Weights of a small transformer language model.
Size: 12 layers, width 896, MLP 3584 tanh GELU.
Each number is 128 + 24 x the weight over the matrix's rms, rounded and kept within 0 to 255. Layers, rows and columns count from 0. Numbers have three digits each.

# layer 7 MLP down (transposed), 3584x896, rms 0.0633, rows 1686-1891, columns 512-543
069132145139136110152153103146121082177118106119135169083141144158074160109157206166147119197126
155142135080126152100136126165136151129130180141112117150140092113120117093137133105151134136111
078111140109142103072142123164121128153104160150146113097093119133106136125128176126174140143094
080123123136136166141144129132082094119114088116161133135128164095112095122129088121151109128165
086138129120127121139138109175113130141139165138114104142131105112124140112087131152113160163151
111122111144113124150170126130151128119109125101174142069124108088096067121115124146148128100158
143071121148117129142137136102088181093119161102151121125165102128093104152137162156119118126091
099134131142118116151105149156097119164098069112122093169127128124097086117102155170141084101083
096131138083084121126099131087148111137133130174146116144116122147128133139088138123164125155090
120157095124119142112141180138155063123150121170104122157115150074127120107145090105136140133134
086146145114143119099138160124109122101141186127130135155138109124103102140156119119109119138136
092124138096107152123119112115175139135151115158086124137079146135139132160163119149130164153160
113098144128136071157152152109106012160117077156127105177089097146118124095142134120101161116099
152145106155111166074158122115084139105170135137131126128113113147121141129110131149128156148131
115124131103138134126137141095091156119145145132121113104163158092159185128099113150134113173124
162092145169124112084126113138147092108125172136101156097112122125165130083099131101109128093165
122127141127129142066154119127136159129128142084112158162094138099117138148105149149140150154140
085102090136074117075176200143142142131142150062112116157125118142128156156092118145122121112126
134102159141138153106109146105126157122200142122127125154153129121127090093088156164125128140107
131136108129117103104135129116112128182126132098075124120134157179110097058140169070120132123098
089124138165111151145152123109093134125123108123108134106112138119124122130054159116095145123189
113089099088116152116098109116071136094169096123126093113101169133140092111139134126102152116111
130114159113127127091136176134096132140151147134125149097134144114125147084113107110159132112130
134107128143102112097147159098108110145131157122130144111080134100095111123126099130130129162162
131147145119150109160134143134145143132145126119146104120124158095112130133160107127144153134086
150121131130122125079113145141167149136147128107108092157084116114136137117120128112112114118104
092099142140131167074146125101093111158118100163132120117110168114149127149103085134158149153142
107140148161122081122159091120130120141170139076188143138132126142122157129129129139168107123124
086171146173083155121200107135128116097071117130109133135127173115102123111097111139107188129125
114170126133109109087133089140163156122157161124133109124129161137126085114106194146124111114103
138107152104125103128119142142118125148111117129145140129124095163176126108120137122133139085124
095122144137160190114120116095155112133164141107102105114115099109111145076120112167115130069123
146129147160140153121066110128132092156151142128123137105143124160102138107138142091137136135117
137117150166130152119155094104120163141130126105100138103124105144112125136118107159114138171136
105089122107147147100130126146116101137086103076140103127126152150131109136155122140138131160136
098134073132093106167128133102130147118118068107156141197111146151106080148122049106158108200071
132151099112154137124169137126152147132096125151142128125112108098150134149134127115128160129110
105138161138116119141174161134119112109143158117130079159110121162121111085136082118109123135100
105116193172111103136132127147143159088133104090141110092141095110143117133122174110082105084136
143096061119137143116186134136099134076101110122105165188150080109107164111093155110132131147073
155107108118155124141094103151132148128157134140128121176153131143154105119142117109127118171137
117119098145125137146092166143104150140118147103107116113131136151106158153124138160151108139161
107090119114162102102158146123143147129122144159135101098117102161104157121098122166147133154142
167155133136107133115154155133102160160106152141134121126191145127144129151140143090085154113125
105136123122095111087144156099143127125164144109094171111124072097106133155093153175151095105150
114130129113085090157145103122111116132140131113146083099105085125113121134125120133156118107105
141071104111167129158132074143159134121157127162124092139152156122141131118115113137099101143125
104125114113139133107123137111108135140128120123121114133134157113121108171137113129110176104115
122142141077120099130085129125101113160134113089081116135085127129134129103102143112174129139150
143112116123116105151136088107123122088118137119161141122148135141168118098163127112123106135131
139166140126127136174163106133146143135136119152100130136152165155142098093118119106132115158127
121131125090124149127172126098155116132115132141143136175087128121129129137106124103090118056107
091151119101159126109105111151122155122121146160115145163127107134117089126141063150155090109103
124125108104112156125125087100149080130139122109132152110143097137206117088175166148119060153125
120136114136140097146157138110134126071129124082097110170126106155123102094122092108084164144108
126102104094124105107116118139143143150172168143172119143098156096139104102127161121118082124105
115147136130156110159135114095134089142131068116079121109134111102139132168118119127096163175123
127077109111130113162108098146082136150139115154076158132108124184133130082133117136157116122140
146160149112169113172097138089100132104146121107118147128142090099126118129134173131164135069131
121128148125117128137123158149144137163141165146126130098143110127115121099127154146126180133126
137110151141120151133164178108139130095143093086155143114123156110152106124183097116101119080171
085126149161122143118125107077155117130115129119129131105163057151131129150143091127138132136106
107129121109091111110132134095131149102158115123142132155104123099108128145120172134140136216090
138160143165137141156142104168127130072120133104139170144111168119134120106123137108133105111135
105168129177151146138138144157133142131180147108127076136157139127153133174163166082163086140122
137123097137100144097139090126119124124122099129115170077134149115135162144153120112117141142145
108106125143119147111075149134128129136130129143153094121131150098127118141145116132121117130147
128105183083075089161097100101151083147202131139128102119148132114149141123114161133162157098106
071115135102142132125122172140140139136131105101131100124150129110138182105155168128107184108099
095137137105150118077076111131155083107108090105099075124102131107100132114115124098102090189104
059157122097155128113105097120112103140166121097171114106103111132122119113172173123136121147127
140091146150141148144107150117151119101103127091125130108140125112109135142124172104168119137120
107135097123148110105134142114139093119128169105116136134107109079118154187117133124145129120150
123113130092106135143100110146177138097113180141162128145107133136128107123173096123103152172136
148096127107146145154117114125130099117131079101136105148112136130121129126096080133130137146114
113121148113178086151133154103120065124124105081101145111129072114138121138122109128092118133128
137114132105135141144138062131139103117116159140173141164140151129162119099153129093108102112137
124134148144162136144164109113120138133098098150102156144119099161126128151135154107121076128121
091136112090142110119130166135125119110144093132086124144108139122135145136073145111144113148150
105137148150115146163156119185151142121152124121102135145155137141128138144115130156123129107093
101129127148112150104132107148131178140133175106134129113114149087137123079110145175134164099128
131070134122121100151148156126105137111106116118148139126147136155164149103138111085063142110127
112127138120099133137152177147126138140114121127122124120116068129121097107168115157160136117117
112134082129127155134124139146108117122124114122102084068138131109156115116111091107130138145090
123115118145116172168126105145135103112133174115107120104110098123106150127145143157139142127093
149118113100118145151151152126149106174106143135111082127109137152076128133117150186151171114138
180125111114115131113149122171149117153111126137096156109121150094118111155117114148192120116157
132169156119124173145141150112126095081098112113095142170122120161104145129159112128138107150114
130130146106152124107121091143098127141126141109110069084143080152096144130094152164115146125099
145166080137130150148109158109110145080125117112161131111124146128105158137140142120112153123139
115112128147107144127157118144130142115152125138105130121141107104095120110096147129079124165127
148123159152117121117125125155129137099142110142104141128110101153048109119143129124090119077129
116107124121149115142121125142117130134139094105136108116115122058161127114133098126132134127129
116170126118136137142098094127170114093108133156131100111198150185188166119105122156157113160141
152125119131117127125103144119129161101136115137122153151127133105115094074091124105094080111114
114109157115143138112151121149126149131092078125120108118124074090128127158169124105083129121152
146156162132100142141111109154146132125100145126137096146115106118096142121123134151145120111143
114128157128110104147114126113125063138122136150133136099128112103136143050109114080124153118114
131141107078158098109122144141142155106076157086159078117128152174123179109117117117113118101134
126132144154126128114140099162168087131126047133083117103115134138157118095090143124133101137128
100151126135136120135146115153122156154121105107161131129122107133121109092092122137131152166092
124102099135151159120121127121138158145084123096098129110106153139166104107140146089111135152103
141100108126127110157117120075120145144114144127126156131137161133097110099135105154142132098112
130157134138074145136107141142143124108153113129109117070114125123116111169160073130101151107169
139156114092135097149134147127097143141137137148102136131149083132093160114141140131146148108126
126096086143140126183117138128084125087072086165046127120106132066073110143095114141142152086119
138123092125130099117129099173138133101142150128113113132104117109141060129125097171165155175115
091118133112149168152146151109129149152171085117114124127116127098114123170154090106117122109105
102129098121163082108163146140136204117132141141168135134146124128112162170130105114130133121098
097097100106160137160143106151094117138103074131160129142074078156134120180095080115102142171164
120103145122088168115126141123121116094118096119111129126154180134084141127151083128106117101083
138145140170128144121097122118176068143141149110128141134115139126133145146120149130089127123095
108113113137164115142147136133121124141134138138131096167146139117111149109117133119126130141121
103138175150144126111081128160072117146106100078136137135118143172112128123181094136093117155114
108105145123142105150101118158163136139148095114108097168113090129150090129113164095129116116155
111128124133134057124148109130141125119147115113101135131119155113120145113121121133144167091136
136144122131159122101131127155115111116152139110172145175104159098100174101101157093169108142082
121089156092124176117122085105152102143139159104128173147109150142123105136128113166107125136159
086128104122121172116141125173117097090150160164141125102133138092158122169165135135189129121129
106103132124134130132151123133135087110147155129148140079158110134113147122163146123073136129115
158164156136109137111088102166127153128124129115120109089070130123094151088126125129149142134094
092164133134136115110153114138112110119134136111132133131097097155140127144123128165081176144114
111101128101116111064086154104135126183134143137090105124150133111124140095132122112144140087125
146133127163141106143146142135117134128099078111129105124086125108158097175109116182134174184140
088131099125117120149106166149146129139115146134102108127095156121109100113163114117116112181060
093136120120090141133155120109127131133113135137116096140105097144147135139110138137125138148071
136121131130131094122179115094140121153149120137132129150168146093170101143135164115109097159094
119141132132121166121110144114102132111150109123119126133159152156127133129128141103134162126142
129109102139082086103160129094158129147117111146097110114112105106124128130125143145146147135094
149132140148152087176159138140122122123109144130114151129125152147137092164165136160121101091109
137088140125100145166097148141178116120095162127109113116125104124133140120116107095146158101123
112115127175131126131153152165076103132128156168124124120122143112104148154144167133096176125133
074129117113152119151133169150124135137137117143126150105112142155135105160155092095108157091121
117118138072124124115089151069099121156179130119131116140116137120145114148116158153146136130101
095127137108116179105141138100148139116138119121099148055129118123101157137134157111118125110103
098100089151092112126138122088167164149087121149130222117115151186087112150122145145147115120155
154140144142115105156106146130141138128126142131126125141141098138123135117134137141114132135154
156139139140137121135156117147116137085153135097112118099145120079127097092129092105121128103177
158125104142145139126114146144124137106096136116107186129125116138101114154151109191152180147133
115157098102106143134146152094077175131137143138133104094128162106092103148128068143084158115107
094115142124116173129129138153129132107123105086141135132131150155103101100129086137140128113136
115091149125112126110151139124127120123080129113165127122100076139111145138171120101112136131148
121115123130160145159176120087156115118143108044110128121121189129112109122165119129175146160137
098116096098169153146122164123132170165131155133171139097150167138144123091122173108146113155134
102126136122119182149112126115103117098099094128083124145096112115118105115157127119090111088181
145147148100121158140105132100108175159118109168120154119157132128157128128114090114118108080142
091136105116110151112130138091142133103129171122114129103121123166138117106141097107129106125123
140134146125150114133130102147146120130129117104121128116151132140089121135140158128157099144138
085101135111144152136139143134123110152124138111126164131104096143118146118117139147144168172084
142114103167161111131122126164123131123188136112094132119112125102131122142142124123098149154097
108112146119115125138127153133123123114072135138126090065107169097129183165110149104143150120092
125114124129158121123140130128137088094139165086142085131185178095131068112120145078125131128147
091152117152123105133109110088101126146106096146148102128125134112115133105155107128117147169139
153144139142134133154105092142142143136117117143107127115105123117139124123115133106130121147152
145139113147171173123057134110160126095092141138120139138157160155142081089096151129117113122115
071129114093129143110142129165125147108129134149142132123176144110111159130140114133113146068095
114109125126097138098124098094125123152105126131135145133151073143152137090129135145112123098136
120115096145134150097097095091153079154110111136148099067128127110134140120115084133141132108152
108149125151117115117168169154092120112117087171127089166142144135107110142141151099090098107111
085152112116104155106173161149098141158124138146112146098111141156122149110105094146148141075087
153104086111101156158102147174124118132141095104115079062149189140135067145162118118136152131151
137134136171085109102137125102140130116137098157109140108111162102118089113156117176111146117133
087105118145111119136143152166139147071093076150153110167104161152142142118131138156100151098132
118133117110135158129119085132125122082149147138117151143113158144156139144120128175165160162142
130123059124144100097147145094109141097115146155117135112120125142101117160110103139136110119100
136158117129111114111171163120114110080178124114142151091129150106079112117057140145134170105091
124114089112084144171105124129102163113147134096061121107081178139120055118109115128175103155140
142126150121135159142133153098137115098108119129130132108110129085128137119079108123064152142157
178111134142144183176127148112135106116105096121141130135142168144092090104192128107161127122167
110145100160103110172115120152139089144121127085120116136144122145182183125103131131145092156131
170108103113171098155119155148145098118113140084130113128161119119156162132112122091097144144115
103109098128147149134182125153089073116125118144103152141101117111118095120119103154110138124151
105115152135175111138099121133165155086119158095168129162143089081139130119118150105151115124092
163138149123130104115121125134100154106108163091119150133100101132143111143117135101132161108145
088122097120153097101141124144103110114080164155139133080122157097073127099115134132154133132127
093125104123066147118118114133083139117138159096077127108132131166116131180104132164115128123142
119142136145142153160135085135138126103116093131138095131101085131109122150100131117162149114070
124103138154131130159116120084127114130140108139112095131130122111101101144149156062139127100122
147139126137127168095143119142104116165103098146112112081128146110103144125172071095092101118144
133094086104134095126135102130137127146136137154121154144152081155123163118100140105155165105111
163153114150107175177161111130111091114076114113120160161131166125132129104149125129128141106136
108118131129136129131173118142105116110074148098099130140133100100150106118123103107137088107100
137124142125137111156110149144104075138102141120145113093139151114159148113139084151131137144126
101140157103105126127138139113129128120128143145130141149146147125156127192142144075134140126112
105147126091130157195130156102119111128166127149189119136114103126112169129135162124160162140145
105130136154198124110124082130092128153103131106121123103100121135150121149121106162138181127096
092120065123162140117169116125142138135132125114116189133120120139150112148132123128124174140114
140132126119083130121087115088117115117149118125097111160098113125129130134146142144147125112132
118153096094105151074138099117122140116127090137131138127110133145143125130126155078136160140133
155120150094120125128127140118120179134133139159121155111121127141128172093135101136104122113136
144146120136126121162133137127173120140150167166137143157109115118109137133149128162146150162111
147143095106129094132118163162115127099158125134115073067137136113160108105159147145127132151125
088109118162126164144114146140119163147149094111123120170106110113147128074106090152114166134088
133148137134123116128116159130142116153109122111081147091156095150115124145136109112102124115156
162087142164102144141125134084146123100136166152179144128133184142109127146141139144134092149157
146131128106119140162122097111116138131133154130120156116125153101163132170110116141135123143111
160174119128120131119103082139106145086102098144165142144121111137134147147102125139098144088128
136122141087148141116098154143131167120179136158133093132103118105116166115094125113107122091131
130154091091163136118112115108126116118059088127112155109135126176152105124110125119178113126138
147127150116096181156132124130090130155134162120109119128103147126089124121124099178104119114125
135085115107189133121131108115120119171115170128079119117130108119132117122096133133113145100128
158093091143141121123120158101136106105121090138107095148119090127131112114092127121112099145091
131149126081140126156146113147097138141115168097124096116110172123124107115156136152126128095165
141162162072121133136119105125142142138125110106118149122120134164136134114115131118127117110149
086163157148124129133109117175121111166141162072111107135118090074131112137125131127153115172164
151113100132104123121139126089092138101097139046089090119134113127129120141173128118097143140145
# layer 7 MLP up, 3584x896, rms 0.0596, rows 1687-1891, columns 512-543
124124118126137149116148091112116137121155153076126120096168139121163117136131164144158118148186
170124122132108126122149113135081132094142134095145109117114155120135139108127078134109120098126
159076118079160123155132136112120142150087089119133149122198118138105123100145149135188140128108
130176142150114177143096125160094131090110112077131125119102086144132092102122151188119117120116
085114165099087123150119141126113090109129098118092027161098124112113096139099107123105124104135
141087136134096128122137084120127120078136141130059109111169162124175073140143167140150089091149
081105169177113108160105145144088127125151139098160121122117150087155117156066173158177124124154
112196122088149105088089072116145144115117135143135117128130121146112146101125152141108125119146
119149137142104120135114144110118133124159104104118152102105126102146136126123127116142166071115
108101143143088084103135109113082113090085134141100117133112147162139130123128145122127105184097
105130119105126160146127114105096120114099144094157095150117107137117111164129108142117128124137
118120127149125095108140141132155137153069147171127172116119162113151121137110155103146117148137
158146146122123154160129116120123129135132135124103093085122108086163146176135093102141129132131
122156102143091143119102084146160139150164157138141133111128101163110109143123141068107158150085
145154123109117127139109128111119160187138159137140126131158138123116067164112118128134098188138
135065119133141153134100158123120131155118122073142112140125141099163131165109153128122154097133
105148127137091137142159121126137137146064107120106102078139147130124118131122151145128122137076
142135161148118161099094105145132123125136142087144149115121140101098129107136114140110097119121
153167090070177081162135176084103106162080123157157110088158104149171092137176149107120148132097
114143119090122103139136129102145137176128107118133146151134117105111161139075124143161155150137
138099122099111144144124138159131159122124128174123135117155135161103109170134119120123154122136
121123140133146125146156118182171118134071113173104131097117129112100118133118134103172127155149
140167121151142124122103150149120113119110141132164120149128108115126127122076131115114119101135
129117065125096127095099154137096132104154126150118136146135124151097072155106141162130140150162
120153136126117118109163115163127097148155171125098121147108126133176105177145111174115147119150
140128089165127146116172083113114126129118130153131129081084159102164137129106140139127115161142
094141126118126126136142125159127169128164131151119096119155154117077135153179101148170136135125
182110157128141106096128146130142166128115119120115143104111137123113098123147139085150137144151
161127157129099136140111135128119120153138097108137131077141118109173173149106128123115115181085
139122128118111113141118120113095125095122133105129125133122153141151094150103133112151129074157
133143156106144120122089184141101108119142113147160104124132122103122143178140126162125105072143
115129093124104100135182104129128131113151129114132123112118121109120127132138111128109135111123
114160112168104142143105131102130110109132149160127135181126138131115141170118127158168156145121
116098106145114116161129170109115164091097177109139111108167145091109094137150166134129122138097
145150117112151153091117127128131224097189170107140122115131117176141137135079124149100125116097
166123139117157130098097119134152105108090132119146145139125153140111101107090149115149138082135
148167131119151092129161152163128106090133101148147107108111152094133105139158106126112127087133
118106110121118175130156097114161128084140064141111114117158138128119086158127123149071135151120
142142122125129136150147095139147115133159129120147138055126114152162147088101107115151119144105
122166150093121122141122119129139168107161100113074105147126123131154117150125119144137116104106
134135177130103109099148105159135108128149155141147098134135124116097124104195097081074122130089
124152125117141168101149118079148147124115130135125124111100110149135138136116117115115129116171
159111139127127131102123119124101139086155109113140115113146125115155134140134113134120126147105
128091067139117151105098153102101123135140124123132155061148148152124183145140157148111102145108
098132113114130131103082118155072135149134091110122107114094165145145092198157163128129138118117
135128092161166088138129114077118156125124165135156145156159129128122175119117111140141131111117
136141132127084120157133131175139111105139097135146125140091131116170148123115098102147117136159
123124128115158146130142115124141080095115144128098083133078110153120164119091135146141148120121
138169133126161139117139151113134102137153079161116120126119144149126128177137133086116116130137
105145115098113160116153106096119099118117138160162137110114137108107100130166160143098143140126
101155161148151120126169101120120100124082112181143095116142101157116154195119127117109100131133
125121115147132099114141131138132151121145111190093092099131101079161114152112128101123153145108
117137100147131130084123171143071133135116135106098133124158155155121111134141105114129116135121
112121155168196173097186105115130103112116107134148100134171142093097128157147074117181103117116
147151150097110079119121095159171107123143114141128140195153121097115134140137125124174116088127
135095149110145135119147120150109107156151119136174153124157134104141138165159121116081182096085
126135111099161142097154130117094137156161114136078135093123124118118115086157173111138138149144
159148166100144099086112175117122114128143133139151130129147093101141118134145099163117125115111
127092139164154156154093128149124135137112132159082146106124141106119113116069136129138122140143
112165164106118079130152110114169118114145156116119118177087107092121100140108081155157131112162
102106145127111138100144074094156127138162128142120142144159115135141145111179151113112151153111
124142112139146092119153126144140105089096145102100146148121113116154138124154120091145091095158
114093171118141135058161126091137100131132142117109108130146144111167122106126115079106144119134
145105145085119157134092118118161104109163134172135130150137149149108080085114141132131129086161
115114136122142109122151125145136119140177134159137089130109165142104121078071121155140117122098
151143147156128093135097082097121108147102180137070118133147159116136121164123169115122127119123
123154150139158127181122132153157146165148125124146112163163150165151092165113137128114137133111
146123148145155137092150105116131076140160088138097123111099134119097124112153130142114141128113
157128136116146119081130163096138160113091080140127146130120113121106169158082138108120121167112
096182114140071160170081082098107125133099125113119161141074095172126126132111169124130130136111
115145130097085129149129114142095142098125127176164094143151150153129124080112135135110097166117
142177160152162157088141147122167124135108134133135106156134129119104122154123117110170124158175
088130160129143111096092106118110134105132111116140102111111149145120155102144115133117107136081
130141141138118146101098140145100131135133120089136136108146125119102154151144104171109151150190
071143167061084100064141105142111119180120094066134128113094155080137152108100171165158129169120
142123135157137132145142153104133113100119136095151117131118124115090065134110096093153102142155
152097124139155147102121083167117130163135109131150102128165110122147145124137130119110113104136
161089123095166147153132159149121129147113136078127157153111146147129177169090127131100131126124
085112124117165127159119160106127112157111148139107114128129126137123125085130125093126143159118
124156127123124139174124134165103111114090175112117143135086141083099169132111112089109137131127
132121111126144110111163122112130116142078104126129078135138163144114140133138156087159130095113
152138137127123100126166129132125099121075135111133148119159181114122109127147168098132124113102
134130114120116146090131143109149089141153142147130105122103110137120150127102147112114134118128
144152131128148142107117156131152124107122145142099145086102136118124124130116137165101134138124
120149079148093163087114139118185131085158110129122123116089126035143145182128089130100123147162
079111118142149098085150128109142085140146107171077174127133116121138065100116179172130130153160
124124120117123109123114137129128138105134132104136113110133184101121124140151123104145126161146
125121144112139120114123145130097153101159142124097124123137101111115124141160146128141134113130
101119122142090095152125140088140119111149111109114131124074140162123130161144135157124106090165
134143124120130148095175138118091095110134096117097133109124138128115117143127150161088120132094
164165133100103099122159095160083099151101112099190153148101100148083123133117120130119074097184
141127116183098145116139179132127107110115144130145125111147164099119166130145158185118108125124
153170089081125118105138158108114122152112075145101119127156108156162126151116143129130161160124
125114113095126099086109152166123120169129116108085106098151169108155139156151125080131127152144
122136140095132149114155154125130124096148130179149119159137166085116140107139124170104117163156
129065120170074112151130123142108131104095147125093140100121150123104087150156106136152107137090
086097150199109162172147135093095136193144091101120163091157109150140159119156105152153190119147
176161099162115105134172126111125176150131123156141131096102152106154118107115123145117127120155
140134080104114121121123148150146150105162113131109184105132164104140125140167153124155144132104
151135152176127150122130103123122132103151138126136075115110138146131137155123096138127149159162
095120129161119152098109152098142159122178099113117130142133138079130148134121163148161151112120
133127141085129108180133160129148145155141152159107081141116107121087108087122124154142108109144
110184105133184095132154032103114138130137132096102092137119117122128128085089127089065126135069
144128148116142121100142094119148120119139131151110160127131131142175120138138115115133141105145
174134089105099131133104092164135163157141160159074130125137148159136177145106098135121180151133
128111072107121142116123148093111130151136126108141118144131105134109135130111132108080128119146
129098099157105122133111124158095116148114133072139122130121164105100134093115137116134107090110
116128116096111141142137102108136132125111173175157118145136122154122128139143104154161129095103
110130116096127126140127092112104152128090131097102172137148127164107114100130055138093126142136
130126129189158047087133122127071134141130122097118067109111086115057145099100127150163189151106
119141130116126154141093102117116129133124103143134133132102102049173108151122109169101077146136
122134109100109118161135117148118118136130121104143163154130128138128086092119157110148090097114
127131152155138121084102163130119136101126125104121119161101104156204138133120121088113088105109
111107097136111146160120127108102134140160099143158085123130111130133105124135124150149104152157
166121146108151147144123154106166138129127126109104136114128109164110117091158138100108140101084
108124132129118092105119125064100184147101103174129106137144113130106122118113152176109124114151
128157153152094117139142141102091109093132105085162115148126117116104088147089149104153140112094
111108127075140106083130109099138156084121133129110100146112176107151189134119128096148168157144
163097168133143109098112087152137102130126121136138134123151174162178138111117111082131139135163
155128130137125134074158115101148153154096142138129121117122159101119141154149120147113139155163
086133131138112107117112100135124120112088138128105073144147102117151155092153100160120106089080
084125125141143137130141137095115089102125108106127097177169135137137119124116117141115101137122
156111159125154132119124133094127137189162111158117081121138112157124110136174121155136103126130
111169141132140094087119186139157116141131135153179130141137162134117115105159111108098130122138
154086092093146129128091135117099073121152112107075156146150176123100061137107136118156151135162
116104059134134163154177079093160143101140116136092076120115145140151139148084100116138138133103
145138114133120134154137109093128085125130135145165154142129118109156119137152124154135089121115
140094125129143130122106124117123097154147131152112135060133129145108118189151148123125131155100
130116155125158164160149135129136129171137111135140163164104130128170098150099189172142114131152
152080137109142103093116093127124162145187128122173110131099111125122089164107117104097083112097
114131143118128085134117152145161110149144138148131115129118110177120144170139146149126090138118
115161129128135124107095098151140142103091100152113144131065121188095147110169123129149097108081
081099119210113089203111167136112084119170141094130178063171176143090151149134171065148191126127
101109172131149135154131133154118112149116128109121144140115122088132178144145095156175151139126
162179148134170129147126115066075130116116144137116173160137126143157148126130079115098099117112
097112132143113147133141123095093119115131128141121126145083189160159110151174105115158135160127
102159142103175142155151138123153136120157124112108135113107122077102110106172120119159160146168
097108115149128149155106166136177082111123131167151088100141161123118135093112112137150143137118
142174099119088154078127155129129119097130128120164137124081129126081150118122138150123136125124
115086112115099112102126137203130136137144117092111130133144150122153152147169117130127113104061
110114090106106135136139116103137137104123153126137114142130118146101116101091125140118147121099
130165111125124136131136127142113146110149115105157152121164109144120116098132119140113121160130
114147099087105117166135121135111146199116151136096127125135139119114139124121130152154100141113
150160122138128099139167109130094128137156101140157162123135121096149111138152143089152179119144
082146151088110113162134116120121188167073113121178142177134118154128179107087110214105160083162
126125143161119135154105123117154149127111101138141141138101145161134090138138135116100151160126
190129125168083123163156148144132171084102159119115174127106088123143123141126116141170108147082
131154127097128150111103125135127150159144159144143149123173141153179104166102124143141118139080
131133102156118110128131160138116148163136152176115148151148113117126121122087094135155110108163
156156153116165113107110153122105123199158121125130126077151163130147119161090132119151135115099
127123186178154106141110171129147073157154178105183112135141139115139111096123099072128117118124
122132100092128150133096150091128133155140081142159116156131171083126160149149125139090151152133
115125148113139143110067146136110089097125127110167138141126120128115139147137176156120120125114
106116106064148155145133145103111139173111130134166155118131145117119119101135126100121124103133
107136114152116141111114118107112136112135111119161173153137130082145119146121091112145140127116
077110157127153151137128099169127131083112092098149123110158141156119124139126147141121153134142
113158173143102125118104133156169121145091114174126135152132107097126106174134125174132106145145
154160108136208106106105112123109121126156097167136105160152109121131154123114138137120144108111
157151152145114127150117114135136113138133117140151112132180148120103099123135153149140158186129
126123125109127129127111139173196088117141115139114127146116116159108098108152081161163131155131
106136069140112140136154109147091118123090135121144110112170130115129124126135181130147110142126
149156123091134121111147146149120083117111149115144159145125137096096082145138145136114152144126
154086122137143148153123113137138143109127136152160179113139153109152132162133077132162087137153
147151134121123122136146140099092115121148117170134145130138139114129115138154128113125123110128
096114153100114117109104161128140111135127112153150181115155157169119148097092129161119133107118
094144129077114127151125142142135118089099131118131122144092163074074128129131144147130131100128
119118134150114142103108127113118116141164113086123158124145154158125109184090137115090149132149
161128117076113134119156105113140125115100115152120127107138139089148092119124168146130121091154
161141103141105132162149136115143111128135121153169127151144130113120145109114119107081178131123
164146088147179131157116093104159095145127116134131136136139115051116128139157134122157122186174
156133148132135117121140139127170161142114152144120150130096111094140109164161128113130094119124
120147132096102142108147102131147121118101167132151094122160088109136112132087139132153124119145
129112101106171076137106128131089122106125145121150128107105122140131131149145144132107135102134
111184150099149106129110131104141125135150140149135100133108096161131115135119149114146129082139
130132122104155112104115077099139108111140077172127119130132175132108106175118102152096173087105
103139152157111090167073127126152124173128138106095087120134160107149151080090127190133110138138
152154122121134124083112121134095143104144132116134100122154136136123104120144154171145095099108
149117134153069131081125144118099109164107142145164128157103148161124183132138123134102096084113
118115099158151118114111145131110104131111125150110146154086188114151140098142127140131144101142
090103110165060123080141095100120157154096117165086157133144130086121106129110110110153114170105
125124120155125163146156141120124152084112129132129117121109112102153142129097093136170180124132
155136164088137101142142132116108141118124132100132145126168186129179137146104172137142140155142
103150121123123121099158131136157117142147124123152169123090144096091093146131098103056160137154
149116137156104151098136163137097119152098119126159132127116156144102145143115151152117105134154
105128177114139105102137109197109127170136116118091166146146156120131130159149130157121129091096
179063116173204115119151146154060163117088130153132132154101176126096188123136124124137172133128
123090108111119103074134132171122104132129170156136121114160168114092143136070123122093123101113
137140112135133115123125149167125123093152078102114086106149121140091107161156165135091134088160
120144117143194149109149125125172131129138107142075110122147134115093089070113133164108124115162
161134117117125121156121093163178148158123120160135104117115125099123100156094145153100119120156
084130156132114136096123105144122142085141097123105098103126152167121144144107121171148129126110
140098171109132163117103177130098124061122115161111108112145133148170090117111157168112124142129
097144116149113118120109111152139128079129089127158138109176107128154127123148108126152090145130
127129117105122113134092088126128147110158127139131113110119127105126075100121162083139129117134
168187114130141135132126115071123107151145122120088096109113126142129084148137085174137147097126
130126184080124086146088118159157149121169124140153068125151135080114105114088099108142125088133
150145126122115145100137181179115109124135127145125181122094133117134130156143096142116098132148
158135142105148110106131134123136100144113124130142154108139137117130180081130163097180099100174
126130171099114115131093139100138137123117156202157119149104151094117149110097163180087148145114
145089183115149134128109149127132099141156125147181114119116109125123117127095105136098124186114
100128110123128162111107166163128127133131145160163145139146133058117134161115114162130105112124
110148122119100135100146110094086116156118109127129086141146114110087151131145101116110162117153
159125149122136118095141101120138088124137126116085114155096174104139088079139101167145175124142
120147168137128100157102152118143120093140145091137147110120128118103137099102152150132157144110
149110143112152156139128140138157092132091100116138137080124116127111120125076075139107132172088